Weights of a small GPT-style language model, trained from scratch on English Wikipedia.
Size: 12 layers, 2 heads of 128, vocabulary 30509.
Training: a variant of Adam for these matrices, 447M tokens, 3411 steps.
Each number is 128 + 32 x the weight over the matrix's rms, rounded and kept within 0 to 255. Layers, rows and columns count from 0. Numbers have three digits each.

# down: layer 9 MLP down (transposed), 1536x384, rms 0.0417, rows 273-341, columns 192-287
# up: layer 9 MLP up, 1536x384, rms 0.0542, rows 274-342, columns 192-287
down273:149122076098154117146098128113128123164107163158107082106151129157124144116123154118142055153112189106063154108090173101139154070132143184103168053182133135070119147148172114096121094117175166135138090185088151140173140109119152143149138091185120095136104124095133119105184169131159168131
up274:107168056087121154143102085102131105152118137056128112137083133163182164093128146168091153139101150136089125100171082169164156145158153155166119118115096124165107171149134135097130101094141123088132115110061129143147109100154121117133141112141183156150169118117146128140132092145123114084
down274:162124136189140136128134112098145104135184115149099189255138123137146175084125148096195125141191147074174136144034114105112172084092140179094131115204097117104102148173115135143100102124113115198121138110198070189143083078142117171169132104128150096125091173116088132056125167119152124144
up275:116110110159153097114167171128121183110158135118141157141044194142130163154118116123174125122104140134162169080090117141125068187153086117102140108107130154113101151097193169202118132069098119111141144116116145073202163168080126151126138153106098132163135170080138112108130148118132140112
down275:097142144137073136075108102137116146125090123089149126117190140114121144089132121132134117082119116113156144149170071107141141102099156148182179128144097070113143140144109127163180111096137094125136133150143101148119186146157080071120090119128117132167182169102123138170121140168136124136
up276:109159093138112078146112107183171171148111137165159168150150150086136119136110112188113140137106163125117146156147135096062139105075140131127074169121182129099137138136100190119119079080079150090150134150067109131132082113122108096170102132123128130057106108193188125138124124145121136136
down276:141093173150143139082111104100091111150096101124127132140150111128087185160118165114145098161128135135095090135121173134127127161181144124162184165106113141163127155123148139146128101104135120183081143164132121131121188177113138154121111154136133140121119137124119141142091109140178139124
up277:139090089120117093129111175133102140138078087148128181132107122145171105076165070181108131123156130133160131137154111131137099127139042098159124132135129108143088159128107125106104162131171155092176157156128135100082106167206134170107120108110120137132152114147139133097169148140098120093
down277:144142123156131115119082147119157122129113148190153124121132120105165136101148115142104151120050098111105088095115095068159118089109131079120111153124135157117119090109124158120091066167094091112112184116127166151084106175124105114142148189139145107158127111064045184129152102131105145123
up278:131137161099151097125081081116176158153094161125154125151085141096153142164068101104112114129127119108168117109153094172125163187105137134152094116138119116074132163206163141077122141150098140061170122075159117075077141105115132169112090122137142129091138134097128080113128107125134188193
down278:158082147138117120151116189128124086126119142111145152110148113134097085112112150112100089093137193167108118112167122147170158108138130108129144060133169148170102112078097095159134140086131166140154158106111116094166116107081118105097089123111199186169126067130145114122147108138115136121
up279:132110125151144063151137163097121125111156190126096135104173124144171160143085118154138152147184094175113117175088158127060120160143107106130126091175136084088165069110129110202112168113129105092154078130156170144108054119124100178115128144097139165178109105112152085128083180145132085113
down279:159115161117168052107149096131133166147102077122094132130140115114096118167090102101123090120111144094156155097111145163137142140095101108111107179104057197100147129160132071068151178100101117123097165086137102128140179116133095113144133173124127101108109161102101157086151117115109134128
up280:092108115128200147141072140055077173137149201096126101170142185142138130133091124148081231119129123111154182165140139101114121162149132106122123152116132108091074122074171154116148172123151108119168070090184110125140119128146087165172174093185094149084097170113186153118138171179110139168
down280:093152114132126111077181113182169099161082106130114170145124101163142145091181084196140126127155160160131110166127124142089084104130192110143133152163148134098153140192150111096153138128123174094136153133187175117071121192168118132119071122120187091086161112082134094140105145078153139104
up281:134132071087184130117128079114149137102090157102157054112183139162104165167057104146142209089101136130075170089142116046086168112139165126129128153134123106209181106051183117164137098087136176142177094153089123125191106094125102103140125113141115129124155134138087152124130064172122068058
down281:142150148109074152145125142123074106155129153150175178151102136097122142078199151140130159146117140142166112159114098136151138120129085179095077124104104139073116149134113150169126189111115053079069166122137089105144157089158128134112100149151114155101114134116089159088091175146159116115
up282:090095141130125092135096087096094176150109120148144195107096127107150144150095113095177112146077101101142128116077115157129089098156107086113100169160170127093136168170141136092177186145142155149158126124115151184126158159124094115161119129086085123132120090198113176086106122139188063150
down282:091097087131120130093117162082166077152175111086163084146145137157099137107126136107146160074063112074117184131150151133155119112080158104134156143180112195130147122094127158176136148135088124125108140179111095109141078184107172099127170159088154122108132140122136147184100129077131132162
up283:088192084182131139150099114139134100165142145081036237094119072120142124145131124172185182156095154161138127135159139106076131191059109078122163125163138083201154100168120104117146209151137150159217143141082162181084105139193074153097164063171113166097137145144093140178074089133139111128
down283:100195189092088105140158127072102138142130166196107191135083098087072125115134170168161095137213112144166106140131082125105147141208166198100132105145173116186101083145115096124118078126146125142134134094093112156105151159128035131118131128087150128164103167130117149130127120085197117106
up284:088119098109121064172092166142084097088183113096094117076117167138170144070113118123084130182121128153184122194101109136142185132137110114104102121158101121064117137171135149121118083112113116156189152123098183144183173107080073133139074158139166115139114161099111113091138193111108038173
down284:188149147123211120058121098123156149169080136168155130132112113145092115101137101116111125120139155107128133134120128167095052175108115160136045141099103133178085141088169123109161143074092149138124092145066109103031102097174134165133165097088097104108189084121155120125117103152108255128
up285:107126072150152110145141124120109152121148116127081141194108123118136123148119127142110113142134112148168119153112119140093094154123073164170171110122135184085112154149152106177136122110077134078136151125135154151157122158141133141135134087130149155117140117137161126080152165169102132092
down285:092117139147110130137146164094152144088109121125111141155152113130140092111139137096147154130130136130091123100133143157133149078134157094107129102126126156087092100144084142153087113146195106078126127128123089180110173162154107073143162116151124120174117110138124133115096173078120113168
up286:121145109122150106146134179150154070158174141143148081108160174171133102167089114029144194148106137157105152124114155109118140110120109169153181171062108124109109098131150103122152135106173111080124081124193145163175157085137129104121189118170101110121109161158130141101122107135145101165
down286:142166138109147150119154107112047158145092111112157117120123095102083165096096143154112106157169144188123148094095127099121098137162130157059125160141103122066178166184133174118163125121128155129146183169068159139070123137114102146116067113096123138152152096097106134134200083149091142123
up287:121101092098141121123056039108121089072126171178153143167104155128136146143109063090125071126097150152129118101166132122064111116144121188151095128128150202140146200111127109161126133099113155147109158112146100049159130083081127197153097156175116114123088093162106055110137116153039091138
down287:127079076076136148207092116216072098173185084189084185119122141120114107102142168098105145156214066100104119191107091141105112130171112103082162074155092133111070161150138124171160058097160145124193131101088124188134085119124053104121157088175174115173121069192132138127077155106070082135
up288:141120139161049042163129113204122162150100144117130071147160107164125140216099111093185180029153135118111092100147142070072157140094148159106180101168051097173172091130214177137131106087116108099125149159144152114068103076109133145123149093137089101161155152113096164137106111071127118152
down288:111132077084179058128102140098115137133159146096134175149129112116094134182117160110121153177086173142099132096159161116114169089168114119126114113151121123123119138208126149089133141167189159156148120088150101137095091142157107082130118169096089083064110090173068113200167113077120161124
up289:152139089111171118135088131121111156089143130126107132103110117195119188135171152159145126151139163171108120157180193134141089114107118093115131147094089194103132177143124122139144106155161124145169122116117208096178082142161103108126119123183123104153108154159083107120146121122138126140
down289:164158152113154174108157123081139093095105147170152144156159102132179111138122131096161148094147128139133144103104128113167135102133118089142154104143173120170111133147162117113116114124119151124097148122098113163120124115118154127103106130076150151092106099108103099092139177112083120137
up290:098189145143140067158091102103135155145088099086085151100118149153087134189080144122125182104061157098124147125141134145061128149202070119125113152177168140152162172187137150177095154164126094113149146115151151144129092106099180210156121091148123192154135088076027120096123138219116098125
down290:203081194152150156142093198066133126153139121148169102104097113098118117136164170102177131142145131104089164105074143157118180167134087139101155106154122061084093135082115174097132116167172082046169130138121029152156113163196093114114156180133127132116120123118168165060165174105076111053
up291:164112145101127127091099120151123101178132183115102086119109112100175111153098166133091094203125127118072162139118129120128147109090166119164051150124062142076121056099134141132133087078152082134138106113156113149168084126131137143080111110103138142147146137139103060112090133186174167135
down291:071122190136094145082149090128087188107106085132166124124121150135141080102102121105141164133134108133101079089077123150072133104107130167149086059123138162086150083202156101136130128064157108073113138159084070141146194141122073151148130094127099129116106136104186159128125091117079182152
up292:132162123140142111116108133128100099118115146178079142170115156174133176062121102119152101067129121144113109106113127156146128180181140131150069157126125134073126118202165189143158150111089125158098129152151166143123118103110121116135122118098167098119166160197110096081076037136170183114
down292:101077127126154105171139124099084155117121130172146093089130153149087079162050105150139146123073165154056101100197153193132128157125118115088169144090161095087150142082143107123149198166120102060189101111128183120183108150131109197109178123103138166074125130069153126078104134130162136129
up293:104122134075146117107150145099058120173060155120142120092135133127126151202080100109078095137157132089117054115135147128155128081144183096097127094143105070127088139130114132138103153148155104100149135151189072108159131199153130188117156101037139143096120102114146123149183077148145091146
down293:135120127112144126132095112119164166174133113128066157117119137155072175080155129124156114118103112137160155085136140138113127115185098165099141159106096152136124125136136146151079123127089095128116122090118149151132142090121159096125142164153109141133134131112126168096146129148153113077
up294:167144158162130124164147151134123131101119095133129126117134171161163167120083039115192136106127147144109201129061060240146079167137113080144137094101117133158141110166179099039138057121096161141117148190080053157139151111107146134145124115159094180116108194111142139094113108136116140108
down294:105132141060130111125146093140133133169081149105137133081124047089074099198221188123139141185119087072065114086191168106131131115114153158118091158161107143133107173121112101168141167119120095078115116093145159061113079129163132129079176135124135069147193113211124101185110154111160128136
up295:173126133165144164135131143111142152123163112068070131122168074117141143146098099072166159163208111125142141140109105132128088161093145140167108111121082123138116119070169132113118150100149115143091109129114194099121192117135120127067149130103082160101160193159143113083111070140157163164
down295:142150133140053129099150153117187123155164151150105133115163165101080154084095173141111106123115120097115123138127113116103101127159142082138149111134122137166179119118175081161112164150074078143102122166163167184094102170120082125110151161173177143151148189112144169081113100116118075068
up296:098129070067178162157165165125069106116141123087083161120159111113138178109135165153117064154116155172124091129083167111133135107116129078116120113126162114164159189118186155138108192110138147127159133116144141120147051141155114141089193143095095106094054121166145140127090122167096072135
down296:119119169112125126108153150077171097144130097131123194129153138118176144161144177131199144129144125112070121165117120068175128168210159108088181108122087146164161097135116104082136103130087119116103169104077119103107171061126120131105168151121125134114112170133123172086133167101154144087
up297:142058092145132129118139061089154119118101182144131145095086215155134184070075138158147148126185209109130108118160122124125121187126119102098188150126132166118148113139125113195205097151104038074072120151136106072174167063172153161096149139184136150129122137121121157143116094155130101195
down297:063093092105140093101138135104142147066131031131148169172141092166139098167103137098127091111099074145134160123182182086140191119161168124124156100213063102044182129138134184131137202079178179075103088144046107158063080123126047139112115101171138111082066072125165098160140103178093078094
up298:131115111137100112075095078120131154076077105031146092151123169130121161060198165092084126155088124091083146200107114182112140117148158109136130121110115105109201116112122170155147117083147106124097178137086146110123099117135128132128067090128129125101172133116144147111147078133140094136
down298:158136109171161158113206136138137126128107106127116105093176092150116150142090131135078149134139130113166156115105120160121120120170137109108133081145133131198106074071136155137135132108119139083135137123144171111134132149108168145119139160081145088092101136146137143158148115125122108112
up299:148151174118095157210109170136038094162035133133068107073124138186151178180183116134067119167126173196078054117124129126161167153149116113123141153162140174162103130150116151125128131138142139097122144106099157126180150114200172168136216121132140105178167131055169134128159144146107139147
down299:199115110050115079183179162143059095099081136126128102124150062160110119112123123165127177123120113197056100104232120117057182075166170155097163091132095068122103068190142130149188154199140177090084122071196149187134132192246160212117118167133191105088167129159107133127198163104077139097
up300:178084119102131148113145129079117099115117136118144079129121153171121134133127139101104164087117159139106147149128095121153107142161092132121146068111069139094102142159156124120099092094146112057086095137091119163119133091137127115147090125144103143124156155148125069132127117155111162155
down300:069166080135164151190124168120090135100168104154120150157145155110135120115160092171132146132111143123124132192065103072086132143121152145073121091103141154088092130060170110138101137129191121093175145127112153093150112164166137098093136108159160126148138116095097156114078153111073158119
up301:100153159088159091126160120138114110135119114165120183151149129139136134132089088102149123105116150149125165175116113100150127148177114106086152120136134085164113133126164125143117100118122136171103121110094120122111091111191132078114143105133099160108123123166114093161100139075107090093
down301:152097141111127134122085140112071164132087088119124080135144098133175107098101134097137103156105179116127150084134095108147146146112151147137120121112155098129117146188148092172111062122200135165115138064082122161120172060124116131151124164185087115134115178142176110125086137126154150143
up302:172098154088124123156134159166146157083100133078064133084120104111174149135147130134110118138146116094115123141168138129089061146141101132119131102114054132184115082127123138113179170132166141078135140133107122112136106126154137148132151134112119119132075131128147150115177131171122120140
down302:132102111133123165135094140193129109100135155112100125150149150108226088161169069123156103094119156129197127101122130113103125079119164110111094112096126167114152170148114158097156111126068143183160180145157064118098144112148131151140103117081135126071062099166126165091128185088104111139
up303:144164097087154139178134125114058162131128104091157107148110161157171148130151148132120146137085137180143131099152092115142139115173091125196096120138079148105120056137144101077148113141156132115155119130134139106166169115145119122095090056118048117117146119102177108162122159116162128140
down303:194185098075153166122129109127141117156110119126140130174183077136136137139145152104164100088145136159176131121075164109128077068117163124093100100147074128125105126132096099095031118110081142159101144129097096102131140088095106164062101114154155122130107149149087116136066126151123140103
up304:090096117156094146142143154106148114164146097185105147130110190144151132107165099113158147153150167121115188204111094116164119210198075099211148176194163188117163080086128116118076160155102145103150190156165146117121152146122212083129171123155092044105092090161148146141126214085126102127
down304:099146143146140161129167122113148151154088130093119133064142148134090182110101146132136158158098136139125058108142160176101075046169098157148140115114113127125133148132109122153144184132081128144152211143106134115167105152182111110100090150108229141101143165132126164134114137131201145148
up305:164118120049118124170130194187144152215077121106138105152173133173120147173102161160121139070100153134140092136104119150129139149161119101128136123144165127183101096132138128134169132101103092104113098144111180197103154088127132115161143169136129182138119175147137147187063053101049160073
down305:117140120124206114109094123116141160062137115177133125141099137136135113151148077120170148142133137089139141074161136082141131152085116108101167160139093156111148198182107114157056143125112175109132128121132102101122113116135123124077139079140127136125148101144150133095159154156182137123
up306:106146125106135091159112133171094065092091124086120121105151092133142147105092099144154117115118159097159163075172146174118142116122165069138164203096151087165112115148161119121102183094120181115102094151119110101107129138190161108158115113127071134143118099085158170115120073113055096136
down306:126183182093138165115146113129098155155121152124149159116130131138120152094172150166082063144123129181050100125073083092158147099150087175108077065134124182091158093066194160141144123147149111114074099167161167137123136099072105135125109101180171140159161139179080109128123176168114168070
up307:100081128152134182116138121117140129109145103106121160098215124123132145100071119106050106126188120123135141108120105133116167167097129147120160110100141162067108152093136169117127151100119120106181140141089137121118122139148105106097124164143115090161150126083081108112141105106091101091
down307:131163127127118088150106141118127121123124152108147092138091129156135119145120116148156124119082117117138145186145125174123101138145152125157132136139133127139149144130111130157135137134117117119133114124163103133104117127130137134138144087159145135105123134127137169105136134124128128157
up308:162160066125140109122108081070145126068063189130100093130092084146111102189103105143084130128098125163108142158188129117158099134133128190185134166124194114176102148184118118149188099103168145125109098107133112156115145121058155150149143026156182146110130111145116123114181062161202122172
down308:131125125117129183137109159117167133095119143076106158088151092091052179130157141167120132131119136153108048147113130151048148154062081099104179130099136149149122100128069149150110109150142101110177151106165154106087101122113141091114195142071109158128065159149139147154122084130158133125
up309:122097172205179061150135107155128106117094148156148101136082116183128159121153115161095150134131117066105108116127176099126095104169079129078128166079133070152119068119137128120100173152098116178159111152181114097116082133092143102104121111074141150153091045118101150110096132132144157092
down309:083127170125131132155115179126154167059122123079159117160070178100109100065134142139099159092091081115021110179134140212130175151143163113132106116172156122111112092204142130137194160081118186109168130120106154183086128180165079095157078154113133132159129194101106109073143121090099096092
up310:069145083088120127082107123144143142137122145122131111150130118107179109153127122153172105140138153149195125107122120135133139178095122132130086173126103175118157081123140142116169136100052147160113143116132157121105112144102097116138096102116125138125119168129105088149137152141051145144
down310:127138139118136142076121159143093118180148130150099122114166129149146103113132141105168157136096121104117138142131132148121082094126154109134111069167148155112097158154132132162137109163099117120104139111139088128144136095151141105161109128113130085143125085090129117156124126132137163133
up311:195124119123098105113101162138152150076137131116115079102121176169138161143141111193152103089127195123092150151156177147113075118133079118130187187127117108134093129148135142142211116114141158093122209155122135115117115102203126118173164136125051137074118186089161165117124084094120135079
down311:138123118102178113082134127129142110110122097141123129148111129110161138118135116138112118116128141124146158129113145121126140101157146138139114122132086135124151127132141151126077141126100147174091132135083156126140134157125142118134126165112115128108131133149122152115146146137098135127
up312:138066114157090159178137122126082115119073094105140133166126084104145137096128139170107178114124124151122122122149146123153144152133116137079162109089087110144111189165111117180116153132112175106088100182145115088099148151120215151120165061129112153136148145097121120118151174069092080160
down312:096125149135100105109176121120120130112120118088135144097112186126119102119146146088181135178096107196143104158141062165147160123130119196105074089123091094092161097129101142193105119131169092118139100143115131141131123107148091155166145127111164102165082137128151126134158145115091163124
up313:118142125109154107083099098095177173148166127090142130110091148116113139159194071070151158132094127140134137115090158131114113157081181140161140083115168127121103097139098129174142118156074145155122134143145140106155117125099061085094136167114077097145126143091132082133168130144185135113
down313:170128159090124108124146136120124136089107071128131121133162119108127136143121137140103127125088127145141132157111113099155085076135100108160161131162116181160143093101181155128179102159129134118133147116153082133136134111127133132146089126095091107114120163145126169089124142125094154152
up314:144116100124128090097140178100088129125112135147047049130107175121136097187110135152129170169181114192103104163183136145105084106144116132125146092148139101107154130115118156111131068119174098121116081145088208111042126164185168141099152102113168172125162107144181129145163141065072103088
down314:166118078156057104116073098116088131116132097202135162197133069161160072124135114156140102102128165104129190172136122121125107083198137188118123139108125158113100127130106124069108113105170172083204096135153070188100111078150159169132073187123110154165149059124185098096122178179149125118
up315:206088072171109129133130123166130129133103139168151208141094119129128148069092124137164120104094121117136042148122176107141099184226094092125088181213115130167075146202134063056117119139131187192117157121130158124095102111118139171116123111193115164168077119111126076138132131151159033063
down315:087132164135147159125124117148133127107143143152109162110188080158125128160155143141157196140194123095142080145137090085107179082120134133158147086140177091135122118201125130125072131174076126169137195125112163121142153111163104132143129125126145139130190151090123172192108193126077150143
up316:121159191083121095098076139106139150132092158088061122096080129127123115141138141150127192142113092151192136116134112133109158112145187132117181110138153110116133104066135147152088152081098073147075074139162090159169088055118164177121143121101147117120150152129111146109123092155100144147
down316:161094094092101141202113130123081139147118113073120097081106093110139136125129086099163100123084134119138194124076078110127104120116116135133100072135120155131181088138140159141117144107126159160142136103107084122086083185134081135128150069139135127116192117151177106148130143134110114160
up317:122146176108172135075144130100158133176165117108151153106131138117159111105155081062114095136094144188153208084213163125132110133128144163132091132120098206110078129082142173133176133156129137136120124150092170085168161143150095149151106107151150074098163123083119077080152088139117109164
down317:143201106074159144145177091154097074110090143123157139121163130088098126121151166067139184138166133139057111170094091114165151138045178094095156094136088087127163119135141107091138138163138135097152111136155081127146187137083113132168100123139120153158132117171125146160078152105072125102
up318:124074122153093113126179113057141148126129149126119135110127096163107137162142057092135151131128179144133123119140118141111128170136137133120159111129126162148148110178132132163144131120093115065106130158133138150156119121080124101144100126149127143148124124083088158139156127164143111164
down318:113137180182091137170167192100107094124113156141167130123160083150083127149130152036072149141073148132070181151101188122123148141164151082149081123093112104140168095138149090126106159149145166117125171163141165106141091135056129139149080167126132149128114091135127137158139106107147134179
up319:120119142111097147127095124134114046133093150108133112099140134106150111168171150118098156114138148111158152157084162160171117126149120130155176134156180091140147134116130157084130189150129137128146079107180162122130105144153133114123084131053087113096120120107093126133154147174137153128
down319:112091122170138141053133040140111142127130109118142185168148127118140102139101114129162113199115187126128096107141098122098124132122113155063143138171106089154101124139141153184098139120123115113123094164123120132163123108150142103121160092141155152132138141104126101140119089163117159130
up320:089122143124145109081070130135132110062096159169142111088096137144125167076144100104147131113139112104055103069088105158154150144148126163137156126212136129155121170097164139121130138090173156140169184112113112194184080177171138115158150157149115122139169114134133126094163128134112106118
down320:096191120116113143151131079114115098123130110139164153174133061148081093152179117127121155135130158097146156118142118134060110087145097167138111106117086136113110122073079100141100172126098158125104140133125084127144063126101121164098144097165155136109143178153101150147159201087141133117
up321:144116141099170155127087099160136106135088154156097121127149097209116142164122159151131141113060119078142107131108109150112120122124137082154102157174086079171106076105145151077154170161115099111124159127154095178158135098202127129123143134164100156115120110105176158102153153135090093064
down321:099168115138089108099134117140062123111165160153178098170180145156087106129103115087130139125148079079127099079151122115107088141106123083125147098157079082111131144100106109149150075127172163157069113117096132168178133060162110140152153125103144111169148205170128102121149189129095082177
up322:146121117134157120124080125125145140118201172158156178152091202139132147116116119109124144093091122124139143107088125106102142164207081133185158116128163083155124085167144097118099133168184087136134137103153120088129115107130099095161088123072108156141097115184123082097111161175127040151
down322:081108196123100150114089136124097153107066109120111101125142149132129100127103121109133108091134111143083180094141130145144144148109133092094108113088072141122096082137099081162121125140130144107150116141130092102094116150119075086151119101190109173099143107205139115124147114132165155114
up323:133145143147112145054106118067136159155109130134153123098070098159181148155158125144218111146203132136103087156130143133166121138118147083124078132165077154136074118050155135121201106158150077155099113088114096097090092162148161094086173151086106093113083179154158088120152147120091132114
down323:193203097195117133099215138116138167152099103156160158165097104087200098118245162106137138105114165121110210088062118154124045151103125128150039130102110216124127125183134069075130140084097154191094171107109078126106118105145149045112081120169119116170164092149110160030153176105139128122
up324:148135129134125113137108160133169120113131165127073120121147149121125146122097126136126115130171102173100101170049092088167113121143177115131118061154124163132116121099092128139132084065141093154087062158073190127169151156108129170114149142108118108186145153116161140079167124130142133136
down324:146170090117118104171150114017136079202069143198171097102092102052169068204150148135182110135167157059064090053150112086144057137152114186036127122175121142176111097183130089093104123109116188095091123187145144160153098116126126114091126087121139173164085083173145106123063093152176119092
up325:134156116151146153140110086118080147098152102094154214136036131116126113175217207123117151194067115145188138103124097159116164142095135186119219137156165091115036169242107128169109117115169200153151179193165066142113144116170144111053083100141148202123104087172141102094154123178124057148
down325:138107119206110070131104070131203146106098187087154168066101079095147103098127136095180093085172184092150078114116150094091166086106147082139102197158176175154128140176140130123157134105090128108122099142056166164150151169117183125131076113072255188131111132119147156129098098150127115096
up326:129151138146157143184102084089071180150100117125140113079141142112112141102196091154087166100147184136156106159114108100117097169197072133176167097095090108127152122088094138160138147130155186061115144115140115126111110151143150136141160117123133137155155130077140128126163118121154079112
down326:106088113106141153092107127198090152160098117130126136136188118090116139142136097122130151090136131107083094091126148130108155120158157171073145165175120108132109102181130111146107159165068113167138101099143105158142101153121146094091113139150176120135147121105111137115157154110123111114
up327:186124124050150012141114172152132127107144125124167157181132141145153098205165172169098139136103160170124219080215034125073174142166154125184110205142150138121157255127096151140183132078152156085124087108116125124093157111196221145153111046175127209104103058151211099050190112172117081143
down327:122231116080164130134077152098186063089115093132130180201108163158184016114150090103182118077092125133080219097210044091132152166214187174091128177170112143090141178161146136053158083139164094163122108132111159113093104108123105158170092087119077082110084120113102146086129120171149106152
up328:133103098157103160207101133143136090123150163148083184142129131144174192129156109151109151088138132165136106188095097151121120127135101063165162119094136126119119199145172187113170142156060118174137146121168154068121121124148180149102105193146120136071125128103109088095160184152096078131
down328:130179161112108140080071168123151155171096073159114083165061142103094093136127163126074060148169122097160193107170108126118120138122064196072103132147130127111114106146122084154143108125136146184121165149143155152151125138100089176153192118081157164161120134156085147093162138085130166170
up329:197089103119164097161110112138172087073094130120071141173129133180146101131152131157138130133080116139082109167155113135112139128155151173130211120104161089106120174131134081129145152118146106162157103151099123126089145090158126166092158141188139146115183199162165193131139107128125153130
down329:112145175158104128163143106103123137154095130136062181180142154141130101189141081127125144084165120160084081157131075109135149076113130214134138129138146150141136178115171108110191123137188090084196201140115121103114161189123111155162101197155117131143071140088123126118086165139105166167
up330:098185121123161094069084106078145155079128176114179142066139147093101111168143047203073171080070129152150152123172091114152159148176190116143238199162082139116169124070120129166168134092139078070161081124082137123158120113177118173157116122110069138077130163102127116026154099190162118171
down330:114115121147107127134148110112140111162064157106131147077116138190095151109114140133103147124117181139149146156108105116126131075140121144139151088145150131112124141117100107072139121136121126080113064109132150125090144135110114136126160102203139111094157148126191148117131141127097115124
up331:105167115149109122108119170157108130138051134147134181158099144093186103181085112078123143082157159175170128100094104095115150144101160097139125133190156147095122165102149152168166112087117201084162100130109131062132125069142107129089124123117114087116112155131117131090091131088114129143
down331:161149147152115133123146080098066101138113057150142104107137115137113145102165102149128096083083162111086139143085153112096153155176115139117116108142147150107162126150117148152174123112124073165128132094141102174102112154133161121133077141175153157156151130100113137111200160141084081104
up332:135126151128133120153119125115122147090109120138076117127149129121134123157091114176145147165144129124161129169179162102122164113083140082152084170162150058126131100153142144077104159074146143171094145120080114099118144114133141171098087142145116153080080123098122154131103167113092072114
down332:151131177137061188099114125121107160116124142132134167153130155118178092093120086132067089068124149101072138045095134167095133077142138136091115137036134144102136170133223108178133146162133132117151142140102136155121032099125082096152161120078127114133125143109132126118144163195124150108
up333:170095169127167132147171086141099141166097132126132123161113121119140144139126052113137145161131130107130097169132081109148150113180118092120142115095099190164120140126137112157148147097134137094184186138154138125077102156095119100152109138109138121109132162103125138166130148143109109170
down333:077145059152101124169094159166125135109163160141156145110158146166122099110119114130085132133149150107065166121149142088160132161110135122150089114116109128110101163186129127108136129171173090098100086130060147108078146131131110159142130075111151145167141121146138072133096138080114181072
up334:161133130122113109093108105070091125102123114059111125111132107122163111104181116076073068176132098182089154152137089077142131130099094170168127183163085079125178101080104110128119087100108137176082157123111127139161096108153141118095098122224169132143086168126149182124149152165147102086
down334:083095145108156106142091098086098104173172112129111177138174106050176128128093135120137158126140142126107114074147155136161184160095116134092146095135082102092139156186150128179078129114128190127088150159124115129115147087113115160140144129159135028134127099163095134146158176126093157127
up335:140139131153161187132177123089087121139131125128128120113156191090121138133052097066153179086150166142139113088154118102141116123134097122103195125111192140138130171102170124115139099105156127036157124148100127111148083122098133154111151091113075120157113148128099160107123129184112141145
down335:137167102128088182166097082169105092192133152118156167084162051176094117121182116198144091109077118110120117137116145114155140122088164114135098132157115111152106155155115180172182144132146105123114134146143026180099130152094057124124089118096176155101154155140072071140141103075115079103
up336:147143148167132120133142156108098142119102089074133124099126140112111151102118099117100142100141152166150108140098143122093155143154120183092133118099187178056130151112113123149131119141136124060145129066148132144123102094135139113086131071144121182104138083115121122107122122147081105148
down336:197153129110148130159116076082106100180152094063132126146187058159105139115083126125131159118118131101161194142200126068106120134193133135150132134134127177096126151123096160185179101179136135174133117127120140113114103116139074145157159140150101116114127125108177185139117116071079132111
up337:119140104141149118125178116136125135147110128140157124122145085177153139122136098130094135101139121161137137126128139103162152134116159113153097156127147120141138101126119133182137161118078217137148097111098132117123069090116127180099147091135135159145134125070145117108160101124133094150
down337:131100132134144149142158152173122175110106124088172145106107105109143130143102184096106094152102157091078194135167118124127179160113126149104153115067100119123118091134097119126159181146121152137081128143121129172136154179119114111169161156156111147139118107115108107137143133165124187129
up338:153105098127100097091115084109140084141140128176120159083131160119118164156170126141126125099141160102213102137138122110142108110146137100170075138133123103094158125163125148131110130090129088123121137161177101089125158140192113116160109121088108139114084139138091162086163102174108179091
down338:103168115189110154120117124070060123124094150157156136195112122065146175134135149096154065156142100122110174121088093152150104182170165150079103123121155139128136166102070079128103129087184118121143130179117104151102123177086116085140149165183173131130120103134125113128111090079134141115
up339:129112043045164108189150147108078143132095131124080117194114108145149130134139106140159108178161175102131238144179122126081100150180153159116098150142146173128137179110167182175134169078130063116114146102115130153147081131082144132147123074197128117174088096161213139151109168142134123147
down339:089117098129143105136092187118151147120170163145087120116110155115145117121071138133111125101150096132110164107096085160126119135097155078155163115179118103161102179128117099129168101155111150165148092119141103095100138126159147078159137185097111079140128099112129118139154119094097121112
up340:155111177121170106155157149169110108113115159057126099111135146155124123136059065112092172165133139148049104166101091137061153129111183127090155137133105082132133103134155158131142135162109125075148129133061202159113108096092131101128125151129164128122180134114123133139132142122121083152
down340:091116135109134078129139150072105062183166123072118171150104183150147119093133113118088097146050088069115179171156127147110124058097126179121113120129108207138138142084143062123121107164115136136147127109163121176090170201136126144141104172133154102115136026136119172171117101140112150098
up341:093171053075122113127114106152149066075111192150158129102102155183108145132113151113067160083063140164145162160196168101141139100195160080132157149214157107150129112155152131161099168103098184150134150120123124080117134143121179167073117097061079116067146151166143118169111083123144133159
down341:155108147127123121164130109114089141174238122128135117127132134058127160152117101167154171189110115148137129069125095117026095120113113163090129110137094105174131111169122136128146130089150112128135125157131114104150086126113135149095134108112138101132082110134117105149134091110121125133
up342:100109155149120064063126129114124112074137153103085139148142053176131142147144053146159187191083115147157083095117116108130119148140170105140078150150077113107099109110121111113076089147174083135162107102114161157139156160129110193125102083178101123086172081128092127115167139128126136061